python train.py --num_hidden_layers=14 --hidden_size=128 --num_attention_heads=2 --num_key_value_heads=2 --head_dim=64 --intermediate_size=320 --vocab_size=16384 --hidden_act="geglu" --norm="rmsnorm" --norm_place="peri" --norm_eps=1e-05 --positions="rope" --rope_theta=10000.0 --rope_fraction=1.0 --qk_norm=false --attn_scale=0.125 --bias="none" --tie_word_embeddings=false --parallel_block=false --extras=["capped logits"] --init="normal" --init_std_qkv=0.0715 --init_std_o=0.0135 --init_std_up=0.0715 --init_std_down=0.0135 --optimizer="adamw" --learning_rate=0.00274 --lr_mult_qkv=0.4 --beta1=0.95 --beta2=0.98 --lr_head=0.0139 --max_grad_norm=2.0 --warmup_steps=263 --schedule="wsd" --decay_fraction=0.855 --decay_shape="linear" --final_lr_fraction=0.0 --batch_tokens=32768 --max_seq_len=256 --doc_mask=false --train_tokens=188700000 --max_steps=5759 --dataset="wikipedia_en"
Each number is 500 + 40 x the weight over its row's rms, rounded and kept within 0 to 999. Layers, rows and columns count from 0. Numbers have three digits each. The size before them is the row's rms in percent of the matrix's.

# down: layer 3 MLP down (transposed), 320x128, rms 0.107, rows 82-116, columns 0-127
# gate: layer 3 MLP gate, 320x128, rms 0.117, rows 83-117, columns 0-127
# up: layer 3 MLP up, 320x128, rms 0.122, rows 83-117, columns 0-127
down82 097:494458445537484521505502539559442533532543521559544506552499505529464502504505441467521504540511431619524463579542483551469493506440425515543458441478526517488474542522497485535524570453454509471502462470500524511461465522527457573396551503467555471475523510508438541464510470472485439441464564450577553479537496458458483514567537521426565500498516503529456480568502465488535502520448
gate83 092:527432465507485472463512441537495433440460486545546506513509556485497485496504478507467458426538487445515530536474545495453518525578453471435517512500465436529532463471466456443561474519534526465442492487463512544499479479508452627492480474567524508491447574460449573435557456538500517438541529518443484491490492499456450459467523486513495517512489467448488639499507477526535561444486
up83 092:521475440502418517494483539540482454478560476525496444490470585501536488476503520524536471532521471523495500496518527552434510546528540497499494503474484509467413477510588474459500563565488455512481449492511480481500477580389511508504504530587574497565554527480479541432518474527485499540485517530484474574478496440506464506489503460534490489524386519565435390530589480509529503537466
down83 095:415528502517466465479475462476516402466545484537462444513405451490515526483486482429466497488542516518486460536444584431513526433489392524456466546514492528526530508456516493564470448497420551502555509530500531526485498501555510507505429521449468480494492497469516450538498479520472486517482440546511490541585482457521562601571503534505545463497520504500549534481399463507509556513490
gate84 096:378562494545509520468450456517532522478551431533448487431462508444526479542497485596514442521469514442500453521505468499444531518523485567512466470490469525478514461522438515463455473565507494502508514486511468514455469503574503518535505451539526528537465540530444539524616497542456565531594500485464462520476517529515481524442512504543491565526439512488415490476540568565442505466494
up84 095:405467539470483441475500615473544577501561523503495488514470466540505553414488455518476535498515561522445554464471482489557444551514469491487480528564492541575390467515505560435493534503465470479519487501444521557476479553482490587592501508473571484466475553506534427486506517547525517500457471479519546493515470472524434464520480486493516527522517537419516481496488479517536540444540
down84 097:512469518562508543525457460528464483520542477515467500509498484497448502492476533546490461546530522558431517502416575523505510549484558472470578541473527491446554462459419464448436419436464520549545497486536517503437504553540480514454565567554492510530429563510501532578532481443615472554497500466467538499500505526460505451485486507508518485540502566552424553455515486506505510557502
gate85 107:466503453576429499498541507464444501529570515497482468418510544506545485484485492600561506491530496518481514480499491432546488561489552526490555493464515560497497535445525486503483461499455499515469447541452477473478495539533516444505436519627507467515486572531564455505570453547496497501461501438503464537496563508457505512424404597514466491507523553509488552515503419508460484464550
up85 118:485517511479487519548453477532493388493474459464545587516486446488487524468506457458469562437524503544532483467476424490481532491509498509485401488527467495474556456520456645450549497564468501478556471514501497486559507532378512541475474476440516492514546475486441490526471517551531422464482520550506508465482504447488549510560564510505555471498457485475569516541455502511508537457464
down85 108:478495476461516528520503462535445514471490538546470449474437497477512518491526401532468448494533503519482545497486538500447548509468523449533493563473394517546553502430468426496569438414544490524474466469452514420425546497604544475466560552535523395554470495485494516462533474535466460540520510422503510518489539510506493493436422488457514465523489515495487469446466464530491505478523
gate86 089:461512508535471440547533393422487480488462490551489411539478539438529509492629489521443502456469528444501512490533541511464461442429564513488576567451512472471532445562524522474459582553475499561492451482507478496502531495489522483499468493478563505515519400472532447489507549412429510537522539484519520526466483550524497529499493501459561500469456555508537514530500484520486463499540
up86 086:494546458545483459524537449453512491500478493499498494466533453532437451621471533436525520526577426466530478485469473498491543440444515481546431529541497473492527557487517496451464459449509511415430498453573495550531557446551525542454516557530497496425520475498454487398477531514476509528530538523482573440560575491479517430493544525477543492486463500526548518445485495528463523530503
down86 089:509503473495462508382428508501494482498442469509422546496518529546526569476499450454549491553597456464542481507479499461463439557490472526478508546534483533480508504544520486515456515492522469541440482434519454493448553474605514483425551562467514492440518508507465574500447532518529513452601491504497466495452472439566471537535540488464522448506484524421505542468502503539497523426469
gate87 099:464460525502532514534505439502393494543551504494509438437534539454493473471497509515539540474470496493500529432493580401551550530511437512442601465514528516546528559438515434498475490569513506512461481468506484548496471553518443474462460449595474522496374486501465557544532548503493485506506439512517483487491550525501441467480503506505506483557515461577481513503500500423494465554531
up87 102:470431521539490483531460501506450513584506535553575510490522470439509542502511476483460494480513445446511502474511533448472514517502516565429454443477541510418575478471449501486476513508550506536473445460492474556444492530530520530466487501455486449481473537467496554538513452490403545597503524509506552495470534509490476473502569550577435538520428485577485516503527588418469575465510
down87 102:528496462491455467474454469475495426441499454458465557529450535503523479484392492429486514534557545585515498539449492479445454464528445445528484454428512554524506476550522480450408575470452535462477504495528517555554507479479531495521495521495511482535505467498610462462489548510518516457445492545494564514543498520526464566471501547522585491524470481493499528553514414454452564475511
gate88 094:505485473535469464488535450429447480578510489597503452481568548408451543536589471556535507519466536473455489524546525515481507530517461537463496502497475579525585512418507533521560529540537561488451511491502537555438447511478521416498515565569521565470413491534450509530525469492489522464537506500489502465479578475511453483499500521488543541521506443528461471536508464433545505522521
up88 140:579442525511571549498565512502511542530489583475565519524426460472470506512475528486507522480488494539520477598418507542480530564478460557537498562534515494421483479566449507518532519499461460482450460552474469502570440450450582503493576462475482554492476471517427503479442480499518482475434515489561462471546532530502431496562515528438510503539526541510459437541478518495562530474489
down88 097:515472574523477500522541435517401503528532461567521440472564502485484520521630449599524516534428472525517478541538522456445530524515526449465427533487462485528527492439433493511529543485463484518463503445498434483420393517537522469514527524546507467485512513511502484492475424453438503446528473455553516504544543487478521483567490483420502478528522494455508486507500492479566448507497
gate89 090:464499506527478470466453558489531471482523489550498438540536499508557515477513472553556532529514514486501513448537533474537543583451528468493496407527577568486517515475600444471445506483478531592500457503458470487503511509499531455490460484490524555500420461493514543438483402438407436489503480472575504439481516485558460532442544474411520523554518535524457485528513470523517453502545
up89 088:472474490438524470480507540495571541529479475533532442532515502495598484490503522463529506510545577516524552547544487517542563512478543542486472389532529507491529521470605366534496475508466494483533435465474524466548530565439540484531489515486506590454480395491467563465491505578488541511513510475514452534532531498510514491495499494433471505559547545503442449485534541546492506509479
down89 094:454509404581474412551532506502523545498473457393465471502544524523491443482458471455443507479505513456490513452550501531501448505571486531503444442439687571511493512507498453506492507463505517532475506532561495557546476562461444489535533525507414505529495518452474512523454536466551489486498556463508523509514528524511491547541533502512504463440513515549494518488526497512524519502444
gate90 096:520478538473442435483487485574525528494451494503493490544514531453459565458430511530493520430503568481506511490479460452476540430602487528447523519511463508442558459475569413507484533520493517539522467462554449566473444510538474509556422474533484520558478516480467513453515481498534549469481558522434523507503474451527422423482470492550459513459548461460504556430545520508505548573537
up90 087:506479480489493477477566492512500534474538466455454510576531462463448530496504487465510471455472467478480498533524484500523431597486475527499475548501468540542587434447494458489569536582531498536504424540436500587580521492369442454409480503458468514505509428540534499513492479469474524515506535478548492524508463478497419512612537529464514500493525459516504556529511481521502508527450
down90 086:576491464468451434479484489482517480520470521518559432483526488506501524439492523472518508548496530454509514493449490480542581515498523541542542483461504468489408518490512490484408517439562541507519467502525497496437503511563487560582469466610534512474459453418557513481522474444532530575463501491364426479468514488528524480440434480511474478515546471454517536492523457525526563527496
gate91 117:515605536543458516455502396428454457501529405488447438434524545513459499480493481536582475515483490482480518512593527489504496547481475497465544478493459516569532519452542527455561483512572537488502552461512462546456507494575453470464414475536513501465489553498560543464512466502496589472546545519455493493509487488485513523469424533541429511508438509481517553517495438512494447482498
up91 116:533478476486496535502559494535482485487539507461492522508480469550552554501454469544516542522542538529458537592412500518544536494429393501523476575483459496478543461530542480471498468514522507465520507572545436527534470510485452551525469463546443459472531552558537529569495441588468459474504490475546424458574547479521473485507553557473570471527470466483468453494560520539561524499436
down91 108:508447551541467548518608504462402515556534444520467485504513539468452488506548433550459501559472484512507628507518453438473476560458523506504474513490500520464531520488463517537604530493538419504514492433442508451426492494495525509427545531493498484495510511472476504484538558487471549501552529478488541532517516523466525440525492523482521524520569497452513497548465447527489375499546
gate92 091:512453467532477477533470445486417462417440478552450503478528552416453545572526439553468529505430525511420536491541474510488534534496479580452513502504451473507536548471517451485559503535525542477514468460475499523441476547598481442502475519512463450443545478540551506503528514505468528494519483523499519540506589505536451511508568549507482522513549432478534606544509482454563470507514
up92 099:541479547469537500476589524555567605520483526503571573508489473482529498509512538500476535547490502514462483541372503481527471510503466533483494591465473498418548417514475519514519501495481473523543491538479527527541496482408493533493590519498464577447494526498441460510409564590490526528515527448549515577487465454508511489558456520554493502509518492505527489469449537528483521478519
down92 092:505468525511487517432557513510539558475471458511397451533545527409523561490573452594485540473466512471445453514491464503407476534490524571439496475384473482508546551480457465497548489459440474452523492454410477531406487487501516468530517546501458475471434512492552457552484481517480539511518513448529548465461505488487512464575499513464486507455546489480485555473467549483496485489501
gate93 104:395515421495511482504487523510475513471526484527486496480550531411490465469605483482485446510557571454490458504565465467437481486416469456394554480475498551519503503452497502495506520522481497539509475489396534490496450581503463429497488467498537486424497598436487469542593448515497474518479467486451468530493452536533491521457542521524501539476510499549474458495510516462468474547456
up93 109:487562537528477477436543466479490483463480493523443463464493542569427490543447507512561566476495445478483585489544482504563526510531552441600469494549490507538512511495521543458503487476553496481494598475539452452513539533521520455535488531554475430567502524630539483483497567434553527436520449502510543559524507535504529505457437475470454498491462519463459544461529527480529458501504
down93 105:500464580473489482443550438515546504533511517487495463530492522523482539552415528492435546472516409505502567459504477475556516539557574551494475539467519415522495517546549501553417480496424479523486490497497502467512468497546533577481465483493450514588507456460479487445446563534485482433459526454436545447483578560538539462491445466532494482538525514497516536570472487519456485539551
gate94 101:448514430483490519453505476522502536472533544582536450467539544452520442430545528518450470476496489446467489465578543431466527546521493475434521508446475553450548573463506442479569515459480464535464498523479562480440530533530451495476525465579544525487473500506444529515516489516520462470575464517493536532453453548591461486427502477551507576519489538502425498504494513458553550458552
up94 118:501434464514529549523478448445457502536472496519580498499489455469511481431519554480520531458460464475466443454485508458495497531528405535478470499498541505462485527507527497503549495524542434555469497525458509536480564500432491446581498493509500494442521497511456575520448487529546468525578451524495498535490405562546399566539481486451577552516495526520499514557510614544536466513546
down94 113:579592516535469470502520530482469515474520507490522562580468523493413474520472479502482514470520457477504514560479493510468518481494485522487439454527498411553498437549472491574443488466446525452483454511495486431542479438536499512432524483438477552491523402405589476500500540472546508498540576463482536511535546530441540437503519536482551519544555537486518497537505546503465451578481
gate95 095:487483435452519443584566521448497462415456529571459510547530506522567448550523486528530456524446514557467510580521417491516497470488518527526505475559511444525541469508544473530528490488514545487507501440497444455508447488473547439496496595459506520499506441561546439527492451432549553496471530538525541528530526538494487519541507599473483474491540514459503428568523463503565511529454
up95 093:510517484482528529480467502498451472494488547515547518522487494473601614481611579425494485488494442550489500511504525472481512510563521533500515550448516498423480539496522489500457539574416494512552458498506496512511557550466484546487470523554589518492505447435496509507456499494459451533544558506575526494463547507518573552484510450481570518503463567492559566511458572469524521523453
down95 085:505439486489486542544529538464471493509495529505482514470463472609483417522457508415518506480449498529558545549493439488529409462515424482579463537529536542583571481484539517514500543475513554513517524491475485496517449485462543503482481451491520468551539540583511531439490511557538438486422487544593479474527487516524469527508553551511508495479550494533461463625535459501510505504535
gate96 100:510544555517536508413490495449538492524459546492427493490541501452540490512546509486509477474522479480441481499538529456532600456567542541427490482510498468459507446438518479394506503565465493390506577566486416452478456551487486529504480537514512506469465508515530515488472530462497551539553550532458556495446544474457502521448440505540489532488509417464480501458472514492540459590526
up96 097:516480462488508473545502507449509490500476533489480577544514455520501572477473491459531543560523506498520477496513514474515500528494443526483485568581470538495542516506492485481522485493515476432516568474477477515482594521454514498590520533404489434484502395552540528490503506437483503507498506534490587567515539494437468552557462502397468526512447532469546593567459477517537483513391
down96 104:497519542539500476466525496571512493522473467455444480523491541481529516509490476460518527514500543517503418524492574460475566437536516549523521481502510528482448454592458529479485422554467503444471460575467502474545507495532568542418490510557536541487473434476453470469441569485478508464394510492517498442517503540543506539477488466526505494481421421536569488439495507596561492489571
gate97 092:470557505534417484537533539452452534520553502536520525454460475556456493463503523488487507530497568456479561534520502524504469465456494450503520495589447516547471443543491499413521511475519515435585520450483481406511504531477400442423485519532495443511530558529489567599514489579520568454517536442537495484490504497452457584511539547492503539552528522536502471519524467516488528498492
up97 096:522420511542531479580558453546459547409507527507497489524516506452547484529475525463479497509467465561465472456508464503528518526498490550481546517419503532451568495503448389612489529472515488532481474491539502633512526384485503498493506499505471513458446449511533478511504491483511459512485449499503466500517530559537486457501495509507494463493485471502476495530463559371503451582500
down97 094:490437457436560518501509436538436516494580576551481546505496505466535436596469472457458507516509452496524520473502506398469540514507459495479450400437451473484536524492505449547490549535490469501508445490496509488424497488531571505469534566471496581498594529478495550412469522474503524471528481490557524539531556554462524471480487455441551493569471504481557500488470485479474526521508
gate98 099:539528496551501499445486561498508445566412519509512397486556506453482509479508511526545458418454481428470447475522527486485579461568498534442485474498551477533565471499451539538613484453506504523459524421523475534514575469525454491566491496487585496458496485512497543473467517503482475416545505505498496487475455540532499498454534540516439534505595494524493529563523496464537479513568
up98 091:482559457404449453448537439492498459479516480560484545514458518496558522520511466471508474472499534458485539463522493488505508511526507544523509531519480584455448568442521485445418473513446493501604480545446478444522448514445491500435470509527491489511517492521542461551514487477517560544551540463504522551480574463446432493471451593457492434498498500439538483417509500543420562501513
down98 098:444462532576533521553436469544490570465450478495483529552609444464518464468565494590518473480482514483486459468495519499505540490551494547452540486560496485535441538504471524554488557476550484525454485524494487518595442540410439543527555474524460492476510537513453432480446477465490448486468506491536470454507441442541466522506528477430523416501572449504491469501536510468557474494475
gate99 101:524552549571448550467449476518458492458511441527517484492552572465486472517507450503456468546592551479470616554531511467567513464593568485474499550464517537527479498449482516570501561514478524507431529453540502508494510522545502506486513492471507443519466499538557482504496501458532526472490473509486475588484505481533463487395478552563461481470497477497574500478491465551491498615544
up99 103:441505500474495496505453492423491477504481510510460559488516446515530532525501513488495581520423430477538471506433521464454477542437443503484532472442387548478518509503538494391495474496509473519566550522500451501499488557508525443462558515443505577514515513412504537472504556492513478537576517523568544449516486497507558538491511497414534539469454471475492542603496566458486545488475
down99 101:451509450560480552491498490527408484501526535450452477502512606459426537538513476519473531515520543550483582503523540436491510507484527527424531538467468502471476491512488465460479472461508537520407484485556462544484489501597517495507526571432541464544594445486490520510451579484476525490496426488545604477518475542507503496493449553500507479531490462550533507470420498519519482501581
gate100 098:517525493495441459519571489470498503498488493524472504548534453483518471480516441502460472454538567444448547556493497461445512432545534518444465483530487486506505474510485522496505536512440454557524526483523562548493498556458431463534465517447561535476554474493505473465461482491465427449557438535482531516401511461444485519471570491612389527457555404517504546466505520486491550539471
up100 088:517520515481491500401560462507607488548485467496516486491528462507545497542496498473472541521578507467463394471464465458484465465516480536499469465488508565498528483544508535548553564481520433552501509484507604519493502526473478508507468554495536481486433497522459527484477543590558491531487495545510512535501554439450533515511540429505422544505536484507473458395472457574450582459518
down100 095:541469518532523453532511511453408495476552604474496556525412544455474510525478537471516460447508493483522529532464479472465513523457546437487536533477516416471448505498529500536415525450432491480540457469445492473472484520487476484508541446463477511513516431506554488476422514478501458498569546474452491492464429583492527446442513524541500540517571465518472441585457456515446496568540
gate101 096:527507492509446389565517516481431492583503486504568454475500477458459559533529529528533455450480515486590486543494545530471526509486484477487542493518576412497478537471560414528449508477527560514453463496511497478473458424473451546447525536524460452437492454497559539496447385458474504452475533534468443498472455533442465506521536441511459497492535519514466535531508456514549529497463
up101 092:455556553544515437498505532460566560520524424505508500546496470503538464442537530506502509513433479443559470599486537516411502482464466541542504480497498457524522516502499506457505583480512459515486513558473570492520506494475429494494477477460484509447490494557530496624561535417509563462503500451450453491550528474395470461482520480484538511475527473515382518505479460464475535493486
down101 091:601592536548436486522506502505517499441518586494562513519509484494488517548534516474586511529548485483564560449488556503373466426523470466494521481512525499490492492477473477493546427420520511494482491439491557486431456486553528527478492515513458492511510481471512542426485455492568514479533513481435462516489459508454462516468435551531493485605504517442502501507496568548458561501523
gate102 108:517491545528505439513415514487398391567466560600480408504630696522484492516499508497521538487494470470468479448511505505502497505478538477490517507539524534498462511504500460454516482466531451521485479471495557515532429487463458459520459525509473531514495514503503461523499498465520528520503498502443498578504478520465478544466459517507472534493549514471490556472514488449533494498542
up102 108:507550481509587429478477551502532411540534491435546487522568596465527443537475532441468539553472541486486503507503549517453461485500536484473440567534564526485472546542497479517456491490519502568503439520445503443519483455520528485523556514392495547504466457512439536555446508503531542524513519493510531500540463534530490497568427434502495487447569556499533455474471554532486471574488
down102 098:555544467555552562462502559488565500495486557539507539509520494502488591453494451572459500468531486548470554550551484502456404484460471427535496556471505496503501461528486499529450502569492506492562564450476541559519498566476483562479426465563534468554429492515511547508542421550504503588497505561412456556528484515483514544480541504505492517549511481460444535483516484502543538525501
gate103 111:444507456460483479482524510526531441446510444499538486445521474510546546465600503510505508517540555491469498494492502583487519564567526485458520488490534514455524527472517501531457451515546542539518539494502505525492534466536395420554479494494441494468518570481529512558482504551510525509544449489526576496471527420523444546470415541517502454386561504504446562549576525487525443461532
up103 099:529531526515488502432384491464445479565478538525471410470505509426453498574421482545488463520493516460525480489504561491433561464471541481505534519541452585508537559513475490533469483461495487498415497509565517471522492499648532471489512457513537516477457483497504461527525558404495541497516500525470462492526530516498530471452558525556427536535531489529458500479509528504559523523551
down103 102:542485540500535476505471503531436491564487528533431502491493482454467407506491484467485501503510499482494456500456478460477449444470463512492507518426473549516481508503534514470499508440551492522493465478561561511476505525481476549471583530419498506520478503491543502540415447528514360473530535552555487447488475553525549543613519517500525528536528407554498468498516489455434572446424
gate104 126:431529504501466495486479486478514449482593483555528505463539532504478449446546510507443529540507491398472484474564548496590533491488496476471539489519537545535495458462516509409434519498559589504508467440463529498473547539498476490535542527584568542444476573453574492501574515479453548496580498500468529526509476485479466475453465509533464413454494488524502549473480521480428514517564
up104 136:454506491467506460497512505498586524461524487566544477435473472535519440487478510489450535439531518488510468441507471506465531466433478498589526471588540494509564477527506474480413534502531468475501468472489489414518535504575516408456497511549552517514514538469471537405591522440516549546490472437479497567557498545578529557445501501470462493500455517532503530432473491499446498489562
down104 124:580405529471514527522541509459524456565515465516486421499485537472475527451513469499558470439464546579557560506451450501426533543489504496538458486498386447504440485536472491582536422544528467510508454512491525534523441465552524547595513537468514527515552532515491509482475514493412503467473526487449602567493514519479536490522464498484469524515524503474467562519503493556457504481484
gate105 101:458522486485500513502437487428468466494509519569493488452474517518582470466473480531550572506493573472479441414484459514514487543532492561519496479541480467460442531491431451490434505461469518525434460483542514492506547557556497501506481487526486523520508458468527563510484457457471466507593415564517539478489462566459477469513432563459513631527568486448558552526540519493483510470475
up105 093:496513536467515472482477480526550580478456504531567471437542494499400432471524525482565480480473477591537476389536474553551440491522524529507482501499584466488496544519470473588547523563508473484447472464520490514495509465559582489465523551516487597467542475552520473481502523464463574464457549496461517484459532515517537535545546434508497434471485516564437472514501469520460483499538
down105 098:513503492443473492472474528574489538568517544460492496423550507438542451509543460557467556472493463498517518509479501466516501526445518477497446567483461546472505512543465482464553483509527507446430491499425520499454445440507474484499498553530523555387448438538516447474547508515520479504485522479451468500536494526511456434465487481459496454512465591420589399498447527470514507543584
gate106 105:521537549522426542442518488452485518482458488532599446371537546480481561465482528533580499442487501526504416553522520514476511501534567454493538457484574495462467521463490554462515496478545515471514490484507533527467519530518426410483455550511507511479480514464536517498519508507447562464515563478477542541464445551498533585459468443589506489459487513556442560510492497509512497463549
up106 114:466574457449486483526512505559535483542573528527490420454447512510487444484495445555499476449506482463515514547491471451566484451471501478504535457484435463495513524490483534518476488505460489519505543502519551492532431485481526494468450486467555467509519551513541458519532485446509486433446520455415425499497484496403428493412484501492576515502421537422557504510578462475410516498579
down106 111:508489481498473542499545456449419485483549501554539516546509492563486493495543411515467512460405504570524549485540578414473535514531453474533553529473477514554502532470496519487465571502567489550539559517469445449471442577439441521474525455462560516562559494485452518524527463505529522535533516495454405501522531497488512452461564461501563509525504543512524518534517416533538509542526
gate107 101:470425529486508450490463545487502502524482579504459459541548498488495533485533491522543550499477588500446537528557485510488574499526525566378490479537507524467544461387480493458499508529512566552471485425482432450499472507466489480508465554502428496485555504510483438522523480378539504507526476514518523503449516512519477501471532479582546460453492421482476526495515530528477471609514
up107 127:476437576529548421458436512513508518510599524476506525541467489445495570436534516484472537499549560474514521442534483451471568577569443550406479480510532472487484509468470517477504447453496486534472476456532473507516490482547465509561516519500401500461531443440444542520493551444526530521547496513543525430499479579490507450464514426516525477467524480443526500448463546555470509529494
down107 104:626422528454454486542457493518522473494520548468513446461450478490507509473514504499534437487504523446482490519460543430447529510539582551479546503496494481477432501486462432476499465552563523494466450494549515447516485485579505524468454498584471529480502537514528478412523508464539613484429521454454477467482488565463531502400505472498477436486522502527497514440544527563501526523533
gate108 115:389524482539480439487494504473491554455543462519506509436522537451528475487500391521484432554538576428481546505490466530483552484463544425490499441451492555534568512515499536479529494581517576477590525473452509444506520523483490484418486486525517514413575529525489514451557481434431535492471482493523541526498458515471469494517487428527464514548520488507523487513478447452473518547536
up108 116:514450442565484468544550428522489530500458494504477565543511486530448515511537459496474533502453540572526468604536468487476426502471523514428476545505463516511546427464462547535495505549546507458530488500501450544524512519478562489464533531491513414471486549563505488430524470544504527539461509578469559542530461495511471552540531483520495476491475473487515523537525405408430532600539
down108 115:477517449366518466532512470510489490522530563560527553472459480473574486534505502513474480466438458542469503487470492540436441526506489555529471517471436477474533482466498466426511520553418512440534521457506491473450569456461514509445468495502564540545518507487500523520483538556523514575561509495556438523543512470420559479547523533506554517521503505550607390481522502495504471474514
gate109 096:422520540538519451471492419494408496553458506547590470467512475502554451495512504487451421474474551516422499429560447481463575504495422549478524487493563529450512495504509557495550530509468469492438463550437545508480569537455444493479496551484541560502441494502521524595500474521490457468537470522533536516387509515516503494506507443527531533505557449462524480478508478455497472496472
up109 095:448509543453514533446452515470449502517434582477581419537489514468535433559484496504439474440509522521404500497541579519441523564508496569547497458528580453510473509508488478499544543519508486500492441537442477446495465489562505534511512439478525560500510502491486495545505555417448536525563498478521504527459493545526536468509510428569499460509525450561522499462505572449528503491578
down109 094:527520506509471539442548529518559528503591522471557532509448539600453486445502511435468539437428475511481535538529525507552501451430533474593570504498542474522448459545542496573561484505470481449539552456483522429540499514536538525466523452433548517540553492555535499438435503482525486471486534550509516500480466524402472475507531506498499524526550581521501505468477532492462525541552
gate110 107:509553539496446516461436478498452436519506438478487515509516526476453530587473497483498473540532459498442475489502473467557486562472617502499541526471560531534545539467475475470493538579571531520509560490527523522500549546518443501528502595520486493519430593485522459493479536411469549462551463516505543448505492508533419517473399558536484538546510502473497568455481468479490455520524
up110 107:526447525393496557477465422492503502517625566575481578490442482488500501518480497528506484418540451473506516448463508533553512541490499558509493522511512491454546428504488468438478534599484464467553480510507493472468441582441476534506484536454482490515414520495467503515565449560455457553455531498507499549514503503515439487504514502495495492536417477564489492512473534446515488435537
down110 111:548509588510520454538495527537498569473563554535468510483481529495504503508530512520616515514502486418550488476483517523452509466486505522498567503519515473517546443506476566398457412556469475470468451476452504506541493443549565492475447470559656453494538448509506558496517462541494540488485491509452497546473487526502513514467525517458515485560503522454486435557545527505494548539552
gate111 116:469494510482437477521482496521495424455504446539481548509554524455475473492469487561498415525504526366498542485511480523498534480490510475517526438486464555570578506520525455501513474489466558514486500471527557464477501525487417499532540497507486452488445551446500516535491504461481540485559512455459451473482492452437484463489486452509439502459470502473468687447562535472518528542511
up111 110:512564508487530477456509533576515478536498460510502522535604547525536513459501536499498514513546528479470535476511508497572470548517438498562511600500489511531518496535491529508593515469505461600475491530467543569494546609522458495545472473471499448471438552445518574563468519537448451506514525424538491461447446431475480483538451518475459505517517470469492556500559511450437563494490
down111 113:497468466503487484502553446468584443421480451502466531604519452464458455520446529526471451483508469461505523458524460464478566481523535479548581482508520499529516464504486460420487540514480513475443511529578534480494511544437496605513514468435431442489539489509521562498510499519537451501439495486554481557546418526460566484548504513523534584494512539507537581476548517502509543536468
gate112 111:471526522530431525488436558510486565539531458520490498582491548490468598555482450541508490484447465543449486525559575503505460533478566526504569575527452464529532574440491523473433561502510533523493538523526451518545516504539454537418520538549474515457439515464501484455546440449482550436570488512490511504451479568508473443474491486527561565514479439515457533522532496533504516523460
up112 113:514498499534538548541515540453483505496486480523514494515483505564457499462424487573569493545542461502519537525516617500536463508428479536521529549472538510500518540509504474526463522490543467518401462471475495571524470529531568510520522514493503432468439571479471547463524550516440519461510517473498468514554516596571513481442515469469474405513507524514411566547486539482432454437440
down112 116:513487526506498537533486511530434458424551487544512516518509538487469526469465463520596449567525484504552512600450511408448573519537513484471511532533475438528475490512472482458478432467530523494485559460500480424441480462580446487498518510513572494487462627441549464506450509477541491490434487553497526447500467494529526519551485459458515468497561493481607451498468477482482506477500
gate113 083:494484429486526473513479462499469506482461549441562502525465511580464535459514502465476502450580502551467539608493470490544516479504522498485497489540526473557498483461536518516514521505452501550478508511416451496446415512492500512504493514402478420518463475523428490493500392484499462457493512525471457443523515476483495498540513508430412527453390508497475508582505419523530414531527
up113 078:554501500469497524485503503502545515502518458485476501528515485447541479471521476488542485533462533407429444512479574556512509513478478451482512525467490515465472427491467472507494468513481506655529486550567516510517461545521388528476474442556456420466472475479476536577502553496504523491557550501558424509500470415517468412495494508512551576570539521438551507472491512496472543510491
down113 086:518464460513523488525484522489445510534525552518511432476525455534563500505524511485500461537606417492487504499489614506504625467485550480472542493533462462498475487467522492485498480494471452502368466474510521500451468525503548475481507553557509536518445513506534458522437476377510539475501406498391538537527473521497513483478441501502473554506441523504485496469439524542496466506475
gate114 096:454465468524539479475509511517497513500400448580473485465545525488542487507498545508568509607389499520517507463535503414503467452534475453544547414474464535505462540473413571509541453518490546534489577438502542478552467482489494530515504527525465521555515543541487509518510456538570547467548532457541520503413512497465456526507462519501561589490527497521474504580478496470519470501511
up114 098:487424536485531508479529444559486457489492529484497551577533503520442463537488517520598482572456524514528511479506482493507498580520511444498528478469545559494494493528423577490537514526511435513464560467396580509458450523510483529465522546535540506562502609508496506572485470553566570473520519457533466490549536546481526530528464505512453482540478545532477457502503475489526498396445
down114 096:568523505526509513462455492486619498470485486480462485552495450516418510445506501465550472581462535491421513508486493500472465517486518478532493467493466552494560430527459575442519536463586471497506531462505532455524492540498513524491507518538520465548498512644503557491520469554513443495498538564517422481472474594522518618504558541512519511484502501482496525526435488486567517522504
gate115 099:408576511499493453536496533518504478489444493482426526474535493545523492526505457477518508469509582514489528461551474473493508516477440496497480501523447435592560481507606502543511554452513552445420538529524474486449587496498495490518469540489477553443553457501572539485523475487489469490426484491478548560474417429483527502471507576489513470505555479457588538490483490543517430473450
up115 101:492543494514570449501505423558541555540496475541543497461509521464482500594487545461404546468501431523530501440531521545482534495497520511505447523477493456503427482529517492549458464456423585464500448474555534415500481520524530539463518496491480559531526432494528542545497471433412436586474498441524533515518531535421570506491529516505539506470540528501511455505471550497558550508502
down115 103:526473549488523497456523434528518502480560505514561497505486565509491496497435530459484539507428510537530508445552545456492483433523501473627480457527522528497497512546507463483488444473434493505545482418478568482514466487483535538510482425452515483515536456484555591522459505507438461501448544459613551499468548597442509458587490500431499473494513514547477454534542532488535516533496
gate116 096:500559542520440519481480523541439464522466460571532449512556511514472463504511428460492488586520573492512514447525439465518592504483490445481482493492504486547568505494459480474473504468494507406556438506504567505550524429538455547561529581461480538488507485444557490518478551477485484480495445493496526467499472553512396518495492445492499490578541436418517499520508443556445526490443
up116 097:524497481489530502584419430564507514469432484473431497441481491441506522513462594557484551506469452528451485519475459530419490498484532554509488497501528510484523416530539522467467482591510491487576542469501472467457496499481539445480493462497516466489476434545358534486528451545525507518523507476501508491574509458466513525512500613509516489511485569460480486518539549453512490555557
down116 098:480551485503534484500583503460504532514493548525502502452469469486518517540430401430474537481423484554523483537492476516557499546511502575477494360459522445468504588510496516517537451515457547462482495464518490490539558509485489493480488452530537512468504545520470559485460466481508479457480481471615550505459504540528546497550528499446529558452451570550578463479557564470465480527481
gate117 108:529534520582470464533397475493488514464504496514491465464571521436517506449526514546430450539536549457473474465526580468558540480527457507473455525459541517518581491460475511503532453540486514580508587426536572501457527538521460558567485463539504510471453521472466493511505478474473495425560524544420509507496526460462433441475462503536411504508500535495561516434458486484474505541503
up117 107:470468521517503505513541517539510503508487486511499516517420528455534539463518462584542522518467465549481463546443558531496480491492493570494443526429490472494542405509483481436590498575477564534570435466513500525484498532530547481495484524503554494486462571530490506437514463528470438490478566530476505543488549472460501435533576457520519531497464492509373600510488448466513507498587